config.yaml
n_layer: 13
n_head: 3
norm_place: "pre"
norm_eps: 1e-05
rope_base: 10000.0
qk_norm: false
bias: "none"
init_std_qkv: 0.0593
init_std_o: 0.0
schedule: "wsd"
final_lr_fraction: 0.0
doc_mask: false
Each number is 128 + 24 x the weight over the matrix's rms, rounded and kept within 0 to 255. Layers, rows and columns count from 0. Numbers have three digits each.

# layer 3 MLP down, 96x256, rms 0.0467, rows 49-95, columns 0-63
129123128126138133135111134117152115133118121136137127125152102138137128123130124120131126120116134105132176147152140127124131187132126137145209134136120129137127133133133124134091142121129130
119132127120122135133060135127166119141082131120137135132105222108128096126131124134133139147132105153125134163110131131123131081123070136080096177121117125134125125120137133132125119134129129
118122130118134115105137131133124112135087121128130135130203064083124104118124103118139132102135107117129156144160116125131126099130115111074134140131135128129115129124137128128146116136140142
125131121097129127127195138132172112120155114135120132123179117207146220114122123120140132136132162139130000221039130136130125162129119121239037140143133120126136121128139113129111082131129119
132112135126137148116115127141102145109087131132124117116074136051111042142119123129121128122123134215142201141113113120116121038139137127037168127125115130142135135143145153139180122129141132
120132113138117122143129132119115127129168120137124124125064128120139140123138136121108127136130167142124114112150129140129127060119114136141145093145115130130139131119112141098100156127138108
132133135118114114131123115124162120136196146135117111117164140137130176132132125138122115133124135054122136171147128134139112121110120128156188065124119126119119131143133119118116096127118125
131127123128118137113172121137129135129144119149123125109126099162127146134137128130114136139121132108125107158096129132127132146130125113171099117128140123120135125138149118123128129124137122
106119143114120128121201131138180110127198129115131123131213080173132231124125128120132122126146131017134086160123124122129128076115123129133103098119126128118146114130126131128118119126126124
137105139150122125127095159120143127144154132124126131128208060172109178131121124125136117120129136112122144151094117122132122097126141140153116111158128132120116138131130139130095109106130130
130137141124128114108176117119124110130174135125126135126151061158133204134120130137125133116135145105127122183130139127115129130119133111117131068144131123117122128122127125135093127116122130
130135124114104119126148110117111127125211125123129129129137128193120184139118125117128127129137135150130166084155125133123136120115129108175073054122132117137110131114124138118142129123132131
129124143130114122138162114118131111129162122141136132126077030148121161144133139118122122123137163075127103192128120136111124104126150104113081118122124124136125126141135134126127133104139128
129126136132125125143114135135127134130136128119129133132098108116119100114132117117133128127129151107137183156096126116126129049117163140107146092129123136150130123110116135119136074140133131
144127117159134136112124124124151136151139136139137122119091076139143158137129134127128124120125112065128127193136117120123131165135126133207132167141116125111113115121113133140087141137148132
149146138136138136135134116136130122125144132136117114120080065156125157114131133124125126104133148129134069095126123132126121140139114135209111119114135134138137115119114123129096181126119119
138127127133129129116116139136147127126078107135119131140131075034130114135137137128125129109126129122134201143129127124118146078128121113038204196132132117136113125125114128139101151128131130
135109125114123125129159128124128148128133133129119131136117183122135129110129119142132126130133145112126030092098124127128124146133129147142095141137129115134122129140103139139086089127127133
127137117112116130138162128118102130133120140122137134141166184185138158154127114128133121140116112135120115129087116120121153146120127135143099136116126124117112123100135132141158063120127142
108146128108121125111132128129149121121187120120128117128164098154115169130112123142125129125131138051114075185111123127130127216124118131181000117114122121123139132136125130136105177139126117
124133116121122130139121144133113138139135113143144130127131056126128129135133127124142136110135132140138111192125115128127114114130129126165146112131130146137108130122126127123120112116138138
133113133145119124125055132129135128132157122131116128116140104071121119116130123137127138109145110145122132128141124130130125174119116113115074126127120134117139127143133124120166125123126134
134124131121128142127189141125108134128142126132124132116194151170112133126134124121112133124120099094121109059083144131133120084127123133150053089147110126132106126149144135125211077135131128
140136121123119128124147141110183127128158128122128128138106098172126189145135133131127143120127140110136144177140126135132133169122117140182157081141120133142145122136151124133097179118126142
125131123139128120131096134121169119130131132132132130113078088087125101124131119123128128131124157115133098119247123133107128063113119128096172131140133118141130136128125123142078118118130143
130119117131141121134140134131113133127104122124121131137147134113122152147125137124135133124139130116133124206115118126117114121125108127129127160128130137140127126129117128137080108128127106
141118123139120132117084119114099124135119124135125135126121158148126137144122131111127121135127101107132118151084121132122140180136135129138058130101133133124130130146113126129177164158136146
133132134151129136140125138123131113144141135114133137130192128094142130128135127133136134124132111042129043116059139124120137111115140135106000146119137144142141137135107138140187160132123145
123114124152128130133089130134121126128116126134123129102143137141123148128121125118151129124127129059114058255117130130133127110136123132134122173148108123143120127113116131128075044124138141
130120139122124127116093124132164126127130140135124119131106207130131134148124139122131128142132149103139130132071125115109124150119125104145127122135126119119134142121111135116140095118120125
119125128124119134115139102142147130128203132151114122128056099121138216133122117124120125139117143082118100133121126119123124084133121140216152156128126120112143134122129120125095122113127118
112126134106112141135189131129113123125199128123147129138219048255117251129128127122121128127120125051116057103020127124120125205119115124195091084132122132127150129115144134135176000133119141
103125136131134119141153135134135127122111135130121123124123141146129105145137131121131124130137144139119121100115139134141120101136118143125101111127132125134142115118131142131121097129121126
140112136148124126125141135132127122118076130132120133122162081132122064126124127143126127128122148027126161166180118134118128170135145120069112151117139131132134137120140115124159119129135123
132126113125136124131155122130144126129163120143125137144102119132129155137127123108138127130128143056132081247167127122128123124121141136146099142138134113125124122117138125128104099139131122
148134144117121124114115126131139118128142122121133130136150179206124104124139133144129137114141131157136151151117130121131135171136125129121154064133128120133133114142114136143125160117131126
107131133136122128136076141128129104123089126138131132129094094069127031126137133122130126131133140136125137116171127134124128124112128135031159124136137120126129127140122133127159179128125129
123111117133121120112120127120123124125180116112133120133091095079131157128122143130118123134116161086119081152174137131140117152140130124105085109135128118124136144140151126140090164133125114
120126132125122130134171122121122135112118111133127131107112095125121110148127115107117131108107135188125122148123131137131121167136098122128145065143129122133121137153119141127110198138135124
121110139125114149132149126116142137125058108149133125126118114124134059134125128114112124119119121088124122171172119128118128163125144135087215156128143125111145124147120112139053134117128124
144129120121123137110059132121126132119075130149128117116145088108123060134130128132120114129129143182119160087135124123117112095123119123048145099104131116112129139130136116103142129141135099
126147128114137119124122121116107121135229112128126129115150134163120199116135134116127134123148127105136181172169132124132130137129139116120207061140121119119119132139129131129092084130133128
144145115164123124116035125135137134138134116134140121114041082065111100130127129129114133117130133206126179127204128136130119109135118123144255137138123124117139135113133096127057178123117108
124148117144129121117128126135126135118066117133126130125065122091132061115124136133124140126140139220132143187130121132124116194128102114162182172142132128119128130117121112136056152108126117
136128133131115115117070118123131124144148131136120119122130156083139116138133121133129121137136138095132067154148143122126118117129134123134065150119136142136124124141113135130173108130128134
135124127124135145125158132126163125128172118147121130122127123088137128121147123132125137141120141104131147191176126139122124101124143126153156093121139122118139132137127137137097150137129140
123118120140135112122031130126096125140054124136135133137086036134121050145124133121139129133129142188134161117203113120137141129123125118056171126140134129124109129153112127114169138132127138